config = dict(
    n_head=6,
    qk_norm=False,
    bias='none',
    decay_shape='linear',
)
Each number is 128 + 32 x the weight over its row's rms, rounded and kept within 0 to 255. Layers, rows and columns count from 0. The size above them is the row's rms in percent of the matrix's.

# layer 4 MLP down (transposed), 1536x192, rms 0.0624, rows 306-341, columns 0-95
size [ 90  95  92  91 109  89  98 106  99 116 106 108  90  88  95  95 100 100 100  98 101 104  96 105 100  93 108  96  90 100  94  95 106  92 104  99]
[[150 110 158  90 119 139 175 128 121 128 144 138 139  89 204 121 162 151 208 134 102 142  62 102 136 102 113 163  74 164 148 155 160  97 187 141 161 122 102 121 115 128  80 164 129 185 107 113 101 105 129 106 115  94 124 120 149  90 118 119 132 104 127 136 122 165 143 101 118  86 196 110  98 163 153  62 145 152 165 119 144 110 123  94  86 154 101  33 139  87 112 167 165  81 130 163]
 [ 94 141 120  53 105 164 105 124  69 155  56 118  95 140 117 185 101 130 126 139 153 228 174 173 128 167 151 144 194 168 132 144 136 116 157  79 125  88 108  88 146 120 147 146 121 141 129 137 100 158 128 164  40 151 124  92 131 106 106 161 159 104 160 173  96  67 167 129 108 190 109  98 122  90 108 129 116 159  82 172 139 174 138 161  96 134 124  88  79 128 136 167 128 133 154 118]
 [ 78  81 112 130 150 149 190 148  73 140 172 199 108  99 147 126 147 154 172 113  96  96  94 141 124  34  59 148  99 127 162 119 108 144 123  97  88 116 150 195  91 115 155 132 164 131 143 120 143 141 102  84 146 165 146 109 101 133 136  73 103  92  83  88 167 100  94 163  67  97 152 134 119 133 103 109 124 174  46 105 148 139 132 155  73 187 129 116 159 133 121 172 101 135  97 107]
 [149 150 130 151 101 138 145 112 112 113 143 195  75 132 182 170 106  78 127 115 120 143 173  66 113 219 194  65 144 130 114 122  71 122  89  79 129 145 107 127 127 132 149 108 142 166 134 155 149 164 133 114 161 101 129 131 169 108 121 114 106 148  68 149 157 133 178 196 141 117 136 157 141 155 103 100 116 133 130 142 158 149  70  98 120  94 170  97 158 138  94 145 109 125  99  87]
 [139 126 147 127 134 155 110  85 124 179  93  96 195 119 174  99 105 156 149 123 149  96 138  84 214 126 140 140 136 114  98 148 163 144 114 135 131 148 172 145 127 124 119  96 146 111 152 155  82  98 157 181 140 132 112 167  94  79 133 127 110 124 170  90  68 145  97  87  82 183 151 153 190 133 140  64 171 143  99 128 149 195 157 123 130  74 118 102 156 158 148 166 123 144 132 109]
 [105 139 115 151  94 136  93  98 131 126 121 118  80 172  90 201 138  87  71 220 143 160 125 238 130 202 112 114 143 121  69 102 101 101 146  93  99 103 140 140 105 112 175 136 176 156 103  93 138 149 155 159 112 172 105 137 183 122 123 116 138  97 106 145 145 151  96 174 126  96 106 121  80 160 166 154 115  96 116 163  71 153  99 134  76 192 199 193 131 169 109 159 112 112 102 114]
 [162 110 118 156 124 138 107 162  86 117 149 130 154  80 124 156 112 112 133 139  62 127 132 158 173  83  86 164 101 129 152 111 103 136 145  86 183 109  93 171 125  98 117  89 159 147 111 153  44 121 145 131 146  63 139 127 186 140 134 110 153  94 135 123  72 167 135 175 170 103 104 123 173 118 157 133 150 131 116  93 138 115 178 151 140 216 126  66  89  81 143 154 171  84 201 136]
 [ 72 123 140 110 131 108 169 140 160 190  78  92 149  83 137 170 142 192 115 130 122 149 123 177  93 157 126 149  84 188 131 100  94  81 125 139  99  88 149 146 112 124 171  50 159  92 190 120  97 115 140  78 163  77 106  72 114  67 126 128 137 144 100 102 160 130 126 152 130 159 151 164 100  87  87 131 137  84 157 115 129 146 132  81 161 135 137 125 139 149 163 104 132 114 139 151]
 [123 126  99 114 153 162 173  39  96 135 149  99 143 160 113 148 117 109 137 112 101 115 164 123 143 157  73 113 144 104 171 111 112 126 192 178 131 143 154 142 112 101 162 155  68 112 110 119 136 142  68 153 100 176 114  84 154  96 200 142  79 113 139 112 153 155 169 144 128 116 140 122 151 150 136 121 110  99 120 118 161 141 137 121 106 123 135 137  69 146 154 169 152 136 157 106]
 [107 105 106 138 105 182 141 179 163  78 106 112 145 107 105 144 139 108 158  78 178 129 156 167 135  87  78 113 185  92  94 131 180 172 149 123  77 112 115  81  94 147 143 119 100 136 140 133  79 144  88 122 138 110 115 131 160 102  83 132 175 110 135 165 163 141 183 103 176  92 166 116  82 154 120 166 165  91 148 127 173  99 109 155 124  91 173 154 114  90 189 162 115  85 123 141]
 [152 153 128 156 121  57 147 147 135 168  92 204 130 146 194 134 174 126 123 151  87 137 119 106 169 137 104  98 107  93 132 172 133  89 139 100  91 130 133 134 147 107 115  92 115 166 145 159  84 102 113 180 144 150 118 118  58 117 118 188  76  74 154 147 180 111 180 115 125  85 140 176  66 151 142 166 121  93 100 116 107 122 151 149 157 152 109 124 154 112 141 155 116 109 128  98]
 [120 118 170 140 119 116 113 134 155 158 122 134 164  82 174 131 106  58 140 140 169 155 101 143 107 108  66 134 111 124 106 164 158 219 139 167 159 148  82 154 102 107 155 210 111 165 118 129  67 146  92 122 128  87 106  97 100  49 161 161 148  62 170 154 116 124 120 129 108 127 172 138 122 132 120 100 157 119 134 134 177  70  98 106 169 118  82 100  88 111  90 126 104  84 141 168]
 [112 153 137 186 105  57 152  68  96 114 139  62 112 128  87 119  98 129 110 125 151 159  92 142 137 168 194  72 132 161 102 158  98 113 113 115 149 105 166 104 109 123 164 147  94 112 132 137 161  88 185  76 189 148 143 144 156 141 113 156  52 168 165  77 131 145  97 147 110 227  54 128 135 158 158 123 123 157 126 134 146 146 162 114 106 141  99 177 135 139 118 151 160  56  65 180]
 [119 117 175 155 152 185 116 122 108 160 149 122 123  90 121  84 115  83 129 107 132 123 111 152 158 138 103 115 121 167 142 137 107 150  69  99  87  97 125  95 110 139 126  93 180 119 167 109 116 128 147 128 189 163 137 115 168 143 120 125 119 158 150  71 117 150 101 154 136 126  81  72 173 210 111 142 139 138 154 171 164 132  88 192 174 121 150  93 151 139 160 186 147  66 139  95]
 [181 162 103 106 120 103 118 105  45 155 156 145 210 190 150 137 132 135 126 120 115 141 118 133 180  73 133 111 120 159 133 145  74  80 127 144  97 106 125 122 159 193 179 140 174  69 126  92 121 162 135 159  66  96 181 128 121 175 125 191 123 136 110 107 113 180 128  96 131 128 143 103 123 133  93 122 136 101  53  84 124  53 173 197 169 170 157 128 106 144 147 148 163 105 129 148]
 [131 129 140 142 132  79 105  87 112 104  97 156 128 135 133 161 130 167 116 154  57  28 180  98 154 174 159 127 124 161 100 101 127  98  94 125  98 121 103 118 134 109 163 124 104 141 189 131 161 140 146 105 128 175 139 121  94 181 104 129 175 148 171 153 179  89 130  46 108 169 102 115 166 130 133 141 119  97  70 133 115  92 108  90 150 142 174 140 124  93 137 142 130 132 171 122]
 [137 116 107 130 138 129 130 146 111 108 161 159  99  68 155 165  65 108  90  86 118 141 175 151 144 160 108  60 103 177 102 151  51 108 185 110 191 108 158  96 156 151 114  93 156 166 115 178 110 147 102 126 153 131 184 121 191  84 130 119  85 140 100 108  69  81  94 123 119  61 114 141 134 120 162 123 126 141 143 116 129 140 134 115  95  94 119 134 120 137 175 167 144 187 192 100]
 [129 117  76 104  96  96 142 121 117 130 160 153 176 136 129  88  67 148 154 103  89 154 106 179 145 126 111 115 129  97 126 167 103 147 154 177  43 101 106  94 179 166  99 102  90 143  61 156  74 142 101 175 123 104 135 171 112 188 112 142  80  69 122 138  95 115 159 128 146 112 120 139 163 154 109 126 123 193 184 112 149  63 127 105 125  81 185  62 130 109  65 197 166 200 130 109]
 [109 151  88 122 167 129 176 196  88  79  96 123 115 156 201 104 167 123 104 154 118 148 106 122 103 112  70 165  73  89 146  94 127 137 130 147  93 166  98 129 125 199 215  86 142 146  76 118 128 145 146 136  70 106 170 124 135 130 153 170 175 130  76 136 135 156 120 142 140 124 158 109 184  75 166  71 137 179 103 107 114 113  81  99  97 120 177  73 128 126 163 102 135 115 123  91]
 [ 81 156 119 114 118 123 122 181 107  97  68 185 122 120  83 130 154  96 122 196 134  75 136 141 129 100 153 131 160  90 149 129 115 137  84  96  74  51 122 138 107  91 144  75  99 141 169 124 124 104 128 112 153 133 162 118 101 163 158 109 140 131 160 103 155 126 219 106 115 124 144 209 145 120 131  76  61 150 127  82 144 136 139 131 128 210 175 106 181  97 149 154 158 163 174 113]
 [101  83 142 109 188 176 134 128 110 109 142 140  90  84 103 134 146 153  91 143  68  94 115 132 132 155 106 123 171  92 187 159 133 185 129 165 125 111 113 118  84  18 110 128  88 116  95 155 162 142 130  95 134 168 118 127 131 130 150 125  98  81 166 138  41 124  97 138 148 101 191 187 132 121 126 174 120 104 142 136  58 141  87  80 113 152  93 134 103 123  99 113 131 108 101 124]
 [186 143 137  73 175  88  83 176 145 122 127  97 121 150  73 154 176  81 101  98 100 102 187 147  74 116 133 111 112 184 144 143 120 123  47 148 113 116 110 117 111 123 117 176 167 129  75 139  69 145 135 125 142  87 109  77 110 129 130 176 129 195 122  73 164 124 175 145 101 104 113  76  89 142 178 136 109 152 112  68 173 139 143  84 130  80 136 126 109 206 180 138  90 140 110  81]
 [ 95 113 199 137 165  98 155  96 158 156 131 124  87 138 139 201 166 130  81  48 144 161 109 116 145 143  74 141 126 133 136 133  96 142 119 159 175 134 147 140 134 160 145  89 138 157  79 109 138 128 154  99 129  92 167  96  66  88 115  96  75 147 163 137 143 124 145 154 223 175 158 134 113 108 128  92 114 121 109  90 114 220 123 126 104 125 113 142 164  83  89 156 116 153  94 147]
 [111 132 175 134 129  98 145 172 131  93  74 129 146 132 134 118 120 104 102 131  82 150  82 117 139 121 190 121 121 105 125 117 170 132 183  88 126 152  53 138 170 143 163  67 144 136 108 105  87  88  60 161  65 143 109 149 208 112  96 120  86 126 168  78 122 129 159 133 172 130 165 109  87 118 145 141 178 150 210 123 102 138  77 143 151 115 127  96 109 125 103 156 131 151 111 117]
 [119 168 128 225 142 153 152 202 112  46 140 159 113  66 146 147 150 153  94 150 151 121 130 122 175 159 134  95 133 139 107 122 125 194 112 145  99 131  50 176 163 152 178 143 141 166 147 113  74 114 177 114  76 113 100 112 154 186  80 110 169 224 149 158 108 115  65 119 144  80  96 138  94  99 112 154 141 190 142  99  80 140 144 104  89 140 144 126 127 105 144 171 141 100  90 105]
 [129 107 150 141  61 169 110 131 149 134 145 191 183 169 174  68  99 167 149 118  91 159 124 139 173 120 105 113 175  68 115 145 159 157 106 104  94 142 109 113  92 167 121 112  97 154 108 122 148 114 168 113 105  93 171 122 137 117  51 139 153 112  89  86 135 112 153 147 114 135 134  97  94  69 141  99 129  93  88 134  77 102 111 114 138 159  85 141 120 106 151 131 116 148 164 141]
 [108 154  90 156 139 112 131 117 137 114  84  94 103 146 117 142  94 119 157  66 104 169 120 123 153 123 126 126 170 100 151  80 143 115 184 121 158 115  90 148 183 123 170 124 115 139 109 118 108 164 126 104 121  38 157 129  46 142 142 108 159 157 171 127  92 114 147 113 200 109 150 147 147 108 148 103  85 165 110  96  94 125 141 115 189  26 127  60 116 138 146 143 176  85 135 102]
 [161 129  88 184 106 127 147 145 115 162  69 151 111 143 126 147 125 126  61 159 138 125  99  56 111 147 137 119 114 142 144 103  98 136 218 138 161 119 124 136 133 166 180 122 140 141 146 139 112 132 133 109 189 145 121 132 174  87  75  58 156  96 159 119 129 141 133 113 177 106 141 159 117 167 149 105 128 152 127 128 112  59 125  89 138  86 136 158  85 129 109  76  68 145  96 154]
 [128 103 115 137 105 146  87 132 148 139 112  91 213 109  85  84 173 108 169 126 120 122 154 110  80 118 129 114 176 112 225  59 131 125 107 149  88 184 118 121 112 182 120 148 148 130 129 118 154 140 116  79 134 165 121 113  65 158 136 155  83 139  81 131  96 170 112 165 159 127  92  89  88  61  87 133 140 165  67 113 116 103 169 105 138  74 166 140 133 113 129  88  83 146  84 187]
 [106 116 172 150 115 132 126 108  86  87 100 125  85 171 158  90  91 153 151 138 137 116  86  84  56 204 130 111 178  91 164 120 107 123 132 167 167  97 109 124 131 191 125 155  58 126 162  95 156 112 107  92 110 157  94  98  92 106 123 133 197  84 127 132 144 101 169 119 153  79 127 127 125 150 186 125 142 145 108 141  83  81 188 131 162  83 125 139 202 156 152 128 135 136 116 106]
 [205 113 105 119 117 124 143 172 112 109 143 179  81 121 141 113 178 116 212 104  88  67 163 107  88 158 138 183 123 139 142 204 111 112  79 139 106 126 191 132 131 148 142 133  89 136 122 134 116  89 116 114 150 121  84  97 163 120 139  74 205 103 126 126 100 102 156 138  86 119 180 177 115 129 129 126 158 110 136 126 142 131 132 108 138 131  66  86 146 128 101 143 148  63 143  69]
 [ 89  77 108 125 139 136 108 178  93 166 200 134 108 101 171 150 122 131  97 114 112 129 132 102 153 139 143 121 158 166  92  93 125  98  77 123 128  92 122 122 130  97 155 124 158 110 106 181 153 182 172 152 143 135 128 126 130 120  65  39 104 166 133 172 141 104 130 106 157 102  92 140 155  99 165 136 116 169 146 113 121 101 111  65  90 183  72 121 179 145 117 122 113 164 153 102]
 [117 140 142 164 130 143  81 115 155 127 137 139 123  90  89 164 134  97  69  74 187 117 146 163 124 154 122 144  95 119 124 143 149 101 117 187 106  60 137  96 153 121 168 119  74 151 139  79 120 147  95 141 135  83 134 117 106  88 149 177 122 101  75 153 177 166 200 131 132 129 166 102 129 139 126 158 104 160 148  99 109  87 100 140  91 137  93 168 205 109 111 148 196  88 101 123]
 [133  90 146 139 158 136 139 183  95 138 164 113 150  81  83 113 117 150  99 149  92 133  79 156  85 127 146 124 168 117 131 111 114 144 129 129 130 167 144 134 117 154 137 126  73 158 123  89 143  71  36 141 103 105 138 190  86  71  89 129 169 185 167 134 166 185  92 150 205  75 137  50 136  68 148 123 122  85 127 118 177 141 181 166 137 117 156 113 141  66  72 122 121 152 134 118]
 [119 189 125  91  68  76 113 126 162 153 140 162 127 189 100 165 120 151 126 118 101 169  65 135  92  52 118 139  92 121  50  96 134  84 122 102 120  91 147 125 157 187 104 132 121 187 178 176 162 141 140 148  84 151 163  32 114 169 150 180  75 135 188 169 141 104 180 129  46 140  97 107 149 163  93 116 102 110 167 192  98  76 157 128 142  93 125 135  92 153 147 106 148 148 108 155]
 [161  88 100 154 168 103 161  91 110 141  93  74 170 126 131 137 124  91 175  94 120  69 125 137 147 129 172  81 158 186 130 104 202 185 136  87 141 157 172 138 171 142 156 159 107 148 163 151 206 147 119  92 180 105 116 124 143 146  83  93 143 163 100 115  55 145  72 128 116 164  93 178 147 196 120  57 122 129  92 158 108 136  49 125 113 201  83 140 133 132 117 131 199 134 107 147]]
# layer 4 MLP up, 1536x192, rms 0.0585, rows 307-342, columns 0-95
size [103  93 100 108  92 102 107 103 110 107 109  91  94 104 100 106 110 104 100  97 104  99 107 100 103 102  99  99 101  93  98 100 101 102  98  99]
[[ 87 105 226 153 182 168 103 104 154 131 209 152 139 140 130 129 129 116 142 135 173 155  62 125 145 113 177 144  92  79 143  79 148 147  53 140 106 125 158 131 119 116 105 134  65  60 104  72 104 138 149 103 179  59 120 168 133  87 134 160 160 136  95 104 116 192 108 126 213  95 103  87  87 123 128 108 126 121 157 119 189  81 101 152 137 108 154 126 103 162 158 154 113 101 114 117]
 [142 121 177 128 121  97  81  75 141  94 122 131 152 155 126 140 137 110 147 113 168 129 139  79 151 216 168  56 172 145  79 177 119 124 137 180 114 137 120 110 156 108  90  80  70 146  94 116 134 114 160 165 136 127  67  85 115  99 169 147 151 107 135 167  92 162 174 136 196 203 118 160 143 148 120 174 148  56 144 130 161  86  80 120 180  96  68 137  79 118 127  74 121 105 114  98]
 [178 101 147 119 133 102  93 120 129 158 153 105 169  97 111  95 113 110 145 120 159 154 142 152 134  64  89 122  88 158 125  93 125 112 150 219 126 109 147 100 140 183  93 117 108  95 169 101 135 113 125 129 167 125  86 126 134 121 146 143 155 144 131  86  55  88  87  97 140 171  77 115 151 131 116 140 157 122 188  89 114 105 152 185  78 141  98 180  65 132 146 117 125 162 121 161]
 [ 90 170  91 127 102 158 117 128 104 155 135 159 128 186 167 148 177 178 136  94 142 127 137 122 124 165 144 105 161  69 138 149 125  99 117 122 123 140 103 164 154 122  95  96  79 146 136 123 138  84 164 146  87  75  97 149  95 102  87 136 110 105 129 115 142 110 126 165 146 129 150  92 112 119 148 105 120 186 170  59 145  87  73 121 169 175 130 107  81 107 133 155  77 170  47 121]
 [124 107 142 119 195 109 113 140  44  85 163 147 187 168 178  85 151 186 192 121 155 123 136  36 147 127 138 159 134 101 156 144 174 143 110 175 123 118 136 100 178 160  67  95 101  96 170 114  93 138  65  95 154 106 112 107 120 132 113 176 124 117 133 124  93  70 134 133 130 154 165 141 170 150  98  60 137 137 174 101 164 152 176 183 157 100 119  90   6 155 132 123 120 105 111 156]
 [ 57 143 102 145 157 128 108 167 111 138 148 166 111 122 116 125 123  84 167  88  93 160 107  53  81 134 107 112 165 157 164 115 187 119  69 111 163 141  78 105 136 103 117 105 176 129 107  94 107 107 144  40 100  51 102 174 149  98 141 173 159 130  81 103 155 103 136 114  81 133 112 133  92 109  92 120 153 131 144 175 157 105  86 114  87 153 109 137 152 147 162 169  44 160 168 166]
 [ 94 168 133 108 129 139 114 107  73 139 131 104 111 106  95  94 147 159 167  94 132 124 143 143 110 139 115 125  49 135 128 115 169 149  87 188  97 131 202 116 174 131  91  53 139  78 124 168  98 126  92 145  88 142 138 155  94 112  87  88 108 118 121 152 147 140 117 181  99 170  99 124 208 151 147  96 117 171  87 111 179  87 193 132  98 158 139 139 122 152 114 150  90 135 181 139]
 [ 98 149 147 113 103 186  81 136 147 132 137 163 111 120 154  68 166  58 129 137 109 124  89 150 163  82 192  82 177  99 146 179 109 151 173 141  81 121 122 123 180 120  56 102 129 132 175 108  89 175 181 122 113  82 143 188 114 147 146 109 138  98 125  57  49 170 107 129 122 131 114 169 140 109 155  95  95 134 133 134 127 100  65 148 169 158 151 142 129 168 118  99 106 158 142  87]
 [121  81 107 156 155 141  78 144 141 182 132 123 106 118 122 104 146 157 172 121 124  88 107 147  50  63  69 127 120  67 168 120 180 180 130  97 109  93 196 163 126 119 113  74 138 124 124 113  42 118  76 134  95 132  83 147 137 135 135 152 113 117 102 156 122 120 142 155 157 113 136  79  79 131 120 115 176 144 168  96 187 112 150 102 171 128 120 127 111 112 153 162 120 134 123 126]
 [104 121  83  91  98 152 128 140  91  90 122 180 134 119 136  84 148 115 138 109 163  98 142 136 105  95 153 130 140  56 113 147 102  92 107 129 155 145 171 148 157 112 145 111 156 106 125 131 126 135 134 113 136 110  88 149 139 118 141  61 119 108  89 110  67 181 158 162 103 152 111  76  65 131 119 162 161 140 157 101 169 186 165 115 115 143  96 169 151 220 150 169  91 111 106 177]
 [ 85 151 142 169 141 113 192 141 167  49 152 160 121 152 132 171 153 148  94 123 105 147 133 170  97 157 166 152  96 154  99  83 121 140 112  91 157  84 147  75 165 104 153  15 158 111  89 108 197 102 135 115  97  89  96 135  87 165 165 121 127 149 128 119 132 103 152 117 144 131  90 103 146 172 128 135 125 114 132 153 176  84 140 141 111 137 207 153 121 127 127 155 128 128 127 110]
 [157 142 119  88 136 123 118 175 131 103 167 144 162 151 192  96 155 151 166 112 154 111 155 153 121  77  71 181 104  64 126 143 105 155 176 119 123 113  75 151 176 126  43  63 150 143 149  63 113 171 147 145  86 110 119  86 116  97 196 147 171 126 116 161 101 177  97  78 149  92 155  71  88 147 162 105 159 154 151 134 168 146 160 120 149 124 141 139 185 151 154 170 101 111 144 137]
 [134 135 168 105  97  94 136 111 179  87 107 136 169 159 175 121 148  97 202 137 118 110 112  49 124 137 179 108 139  96  70  95 171 128 132 213 135 114 174 164 136 125  96 174 103 116  49 119 121  73  93 101 121 126 142 139  71 124 137 162 155 122  99 159 153 145 148  76 136 159 177 112  97 135 142 103 123 101 138 107 106 125 134 155  30 127  94 163  97 106 130  76 124 191 112 155]
 [ 97 144 152 139 150 139 137 159  94 136 150 128 165 154  88 126 156  68 134 139  81 120 143 158 180 123 127 142 167 139 137 147 179 159 124 122 116 208 139  92 165 102  72 156 142 112 141 129 150 140 128  61 159 120 155 172 105  71 192 138 150 174 129 160  83  88  72 168 122 106 162 139 118  89 147 121 184 174 134 138 203 203 129 107 113 144 153  98 117 122 132 119  82 129  81 147]
 [150 148 118 121 145  90 124  89  72 103 118 129 101 106 151  85 117 123 168  33 102  99 102 117 165 143 114 127 114 152  92 174 127 129 172 127  87 164 168 103 176 134  49 130 157 122  80  53 105 119 116  69 190 130 104 129 103 100 149 115 130  83 108 104 133 106  99 122 122 178  85  96 120 171 156 165 137 139 117 134 141 125 100 169 143 118 152 125 127 123  91 149  76 193 165 177]
 [ 92 129  97  64 108 147 152  75 110 151 149 155 145 113  93 125 183 168 207 127 140 147 102 141 150  91 175 108 119 121 154 145 193 183 146 152  98  90 156  98  93 112 124  95 129 107 143  82 108 156 170 135 134  72 138 166 116 123  81 107 113 153 156 142 139 171 136  73 189 141  89 156 126 146 163 150 133 145 141  56 187 161 119 154 178 167  98 140 175 180 128  92 111 137 111 118]
 [ 51  99  85 173 104 137 109 106 147  58 138 150 140 126 142  70 171  72 153 149  89 119 101 152  92 120 113 169  93 103  85 149  96 155 152 172  88 146  83  66 134 161  80 112  69 120 143 125 141 123 168 116 102 135  71 170  96 186  80 122 132 151 134 156 106 107 120  81 116 171 105 116 104 130 158  55 199 105 177 145 166 124 101 135 164 146 120 141 124 127 178 133 103 137 124  70]
 [173 137  83  94  95  99 130 139 143 147 127 144 141 138 122 143 103 141 163  81  96 139  98 115 173 123 127  95 171 107  57 125 166 165  81 134  77 113 117 178 154 149 102 161  81  98 168 137 113 153 116 107 129  77 142 150 123 212 143 130 110 140 146 106 116  95 128  71  85 140 165 138  79 124 164  76 138 143 111  82 122 109 202 139 153 170 124 164  99 243 171 162 144 161 111 104]
 [ 96 148 155 154 173 165 118 169 108 143 179  88  79 102 115 116 145 115 108  94 139 189  73  97 100 118 175 123 141 158 105 101 124 116 154 147 121 188 135 125 129 114  94 152 202 115 187 119 123 187 125 166 166 109 159 153 136 138 103 203 108 168  99 148 130  76  78  96 123  80 126 153  67 108 140 157 119 143 128 114 166 121  75 166 126 190 108 149  83 207 110 139  66 147 134 139]
 [102 150 135 175  99 152 128 106  85 146 163 124  96 118 178  83 126 126 152 113 138 104 120 117 187 154  95 121  78  92 107 159 130 148 121 145 106 168  78  90 189 180 112 154  83 148 118 115  91  87 178 129 108 152 158 123  91  97 106 166 119 208 111 137 154 150  98 154 121 133 148 156 131  69 168  58 149 151 145 125 165  94 127 101 209 156 103 108 150 130  87 103 147 115 146 107]
 [ 71 130 142 162 112 139 145  87 125  80 153 136 128  79 180 145 165 170 173 124  66 113  87 143 142 137 180 186  85  88  85 120 117 135 119  69 140 168  99 129 113 134 136 108 121 148  84 121 178 159 133 157 174 166 150 179 111 143 184  69  83  79  99 144 130  91 107 164 121 137 116 159  66 120  78 137 116  92 229 100 175  68 111 134 102 162 162 105 134 135 105 141  80 127 132 139]
 [134  47 134 116 171 107  86 133 150  85 132 126 167 121 132  59 132  48 102  78 133 149 186 132  79  85 161 158 117  64 119 121 165 148 169 132 120 119 116 121 109 105 112 134 153 105  77 164 100 147 133 130 164  80  89 120 129 175 168  86 176 172 128 117 158 114  70 121 148 107  90 162  87 114 177 141 157 137 219  97 151  87 129 143 113 139 131 102 134 168 205 106  93 116 110 105]
 [142 113 151 141 118 157 103 116 119 170 113 124 122 133 117 142 120 146 166 123 159 136 191 111 144 154 155  74 130 146  83 177 139 164 119 189 110 130 134  89  94 104 103 143 144 113  79 147  77 222 145 102  79 150  99 101  64 166 107 135 141 126 138 192 146 148 167 150 128 150 141 124 159  87 117  99 140 159 144 138 144 139 163 106 127 127 136  34 117 131 146  93 109 160 129 123]
 [143 115 122  82 154 108 153  35 183 178 136 123 194 120 135 117 178 138 162 101 120 165 126 117  53  90  98 107 182  98 136 144 124 104 124 113 114  97 186 148 138 158 138 113  72 125 114 130 121 144 172 111 133 135  76 124  94  77 155 108  91 103 107  86  62 131 157  75 141 164 167 111 135 129  96 146 120 124 116 124 181 115  96 155 181 146 115 168  22 125 124 127 134  77 117 116]
 [101 183 134 146 164  90 104 111 118 148 141 127  99 163 143 135 117 125 177 118 131  74 114 143  85 156 147 150 134 119  91 144 141 107 126 149 209 102 110 133 157  56 125 118  82 109 114 141 106 138  66 138 127 119 100  89 139 108 157  95 102 165  95 139 136  27 164 173 191 157 132  68 122 135 110 154 143 173 163 149 160 106 146 134  82 142 139 130 142 186 156 161 144 192 118 113]
 [ 65 130 153 105 121 130 131 110 130 106 120 153 163  87 144  90 108 111 116  80 167 170 137 108  94 137 203 120 145 178  88 170 118  96 116 142 123 148 138 153 141 160 173 123  77  52 106 109 152 110 145 134 151 193 119 139  95 130  71 170 153 149 134 101 148 132 124 142 111 108 155  72  99 144 110 105 114 161 184  84 194 125 152 146 146 176 154 128 166  84 141 124  97 172 124 154]
 [177 119 172 138 110 109 164 155 124 105 181 147  68 120  96 130 158  80 134 125 129 120  71 161 154 147  95 148 126  63 113 119 185 160 113 129 139 119  88 153 157 135 130  95 109 145 117 109 141 148 166 113 141 169 110 164 100 104 145 211 154 166 125 117  94 114  62 117 119 118 114 180 100 101 105 143 146 156 140 188 176 135 104 129 151 133 103 140 143 151 100 186 114 141 196 117]
 [108 174 148 176 137  88 139  89 146 119 103 107 101  97 186 143 144  92 116 115 158  80 133 130 132  79 139  94  90 128  81 132 132 211 133 116 138 129 136 100 147  72  82 123 146 123  90  83 118 167 192 188 123 113 108 131 152 136 158  82 119 192 101 143  90  69 111 128 106 115 136 136  82 187 157 149 138 166 172  76 133 105 119 107 146 106 169 126 120 176 145 169 132 100  86 149]
 [172 167  83 153  93 144 170 129 125 137 136 140 106 125  50  90 145 133 121 113 154 143 155 105 189 152 171 153 119 181 129 130 134 167 153 113 127 140 118  87 153  69 158 100 136 164  78 140 127 142  97 108 159 133 124 142 138 103 154  79 109  97  94 152 160 130 110 170 125 139 103  93 169 206 130 160 177 152 112 108 122 138  94 148 157 196 112  83 108 104 106 171  81 182 129 147]
 [ 30 100 158 127 104 142 109  94 139 132 110 108 135 141 165 114  95 101  86 122 122 152 142 155 169  49 124  64 179  94 137 107 130 142 151 122 150 129 107 162 177 143 146 134 171 151 105  96  99 183 166 131 151 146 157 165  83 122 129 199  75 141 103 127 115 125 135 169 119 148  60 140 116 123 116 169 139 128 180 140 100 119 168 126 103 150 135 187  67 126 130 102 100 176 140 170]
 [135 112 148 137  86 156 149  64 151  62 177 171 128  91 110 144 157  52 150 111 167 116 136 121 171 150  97 192  86  80 152 158 128 178 130 158 136 113 127 116 110 145  80 119 114  94  82 121 106  91 146 140 164 140 128  90 111 145 131 145 154 131 148 133 155 178 133 183  79 176 142 128  99 181  93 154 150 113 136 164 182 157 112 133  94 117 168 182  32 142 119 100  94  76 124 160]
 [ 97 138 175 177 123 104 138 129 148  59 130 159 139 128 161  81  95 154 133  60 152 144 106 104  78 104  86  60 149 133 155 137  93 139 115 131  75 163 123 146  65 120 141 134 167 140 156 155 135 124  86 124 148 175  94 158  87 154 133  93 152 145 104 120 144  94 132 170 187  71 121  63 126 101 130 129 192 118 171 126 153 216  84  93 199 183 124 142 141  89 106 155  35 177 151 167]
 [ 93 116  98 124 111 122 106 152  66  89 159 153 130  97 190 118 151 133 141 106 135 137 133 118 100 109 101 123 154 170  88  81 109 185 113 161  77 122 142 142 146 143 144 129 159 162 173 150  50 127 103 111 184 125 129 154 116 111 131 100 103  75 153 162  77 107  94 152 156 109  99 162 132 144 126 116 127 135 157  99 137 167 156 157 121 173  99 143 132 147 144 139 139 103 116 142]
 [113  89 166 132 150 169 122 150  80 128 133 159 122 149  93 157 138 147 172  92  88 116 117  93  89  95 146 133 108 117 146 185 124 106 164 127  76 137 129  90 155 145 159 161 137 139 136 143 117 123  88 103 155  53 113 118  99 121 105 153 102  53 130 104 173 135 102 170  85 168 159 118 119  77 140 132 133 185 125 137 174 148 104 147  93 204 151 116  62 125 102  82 114 112 136 170]
 [124 145 151  71 152 134  54 139 161 126 189 152  75 168  89  78  94 112 167 130 158 133 167 151 108 126 137 168  96  87 110 108 139 109  84 116 104 105 135  98 103 126  88 107 172  44  65  78 109 154 105 161  86 133 131 118 161 134 130 226 119 145 132 106 130  94 234 185 158 124 172  66 136 116 152 175 119 169 158 114 129  90 173  58  93  90 149 115 116 104 157 129  85 110 126 109]
 [163 109 122 162 143 112 108 148 136  97 115 142 115 106 167 132 137  86 155 131  71 144  83 143 126  94  74  99 128  83  98  98 169 117 135  95  89 174 119 134 108  90 129  71 109 115 111  83 111 125 194 143  99  31  90 151  87 115 156 197 158 153 129 118  82 130 168  85 152 172 113  98 141  69 159 138 109 122 150 145 125 114 100  68 143 142 146 133  59 124 155 104 125 132 150 111]]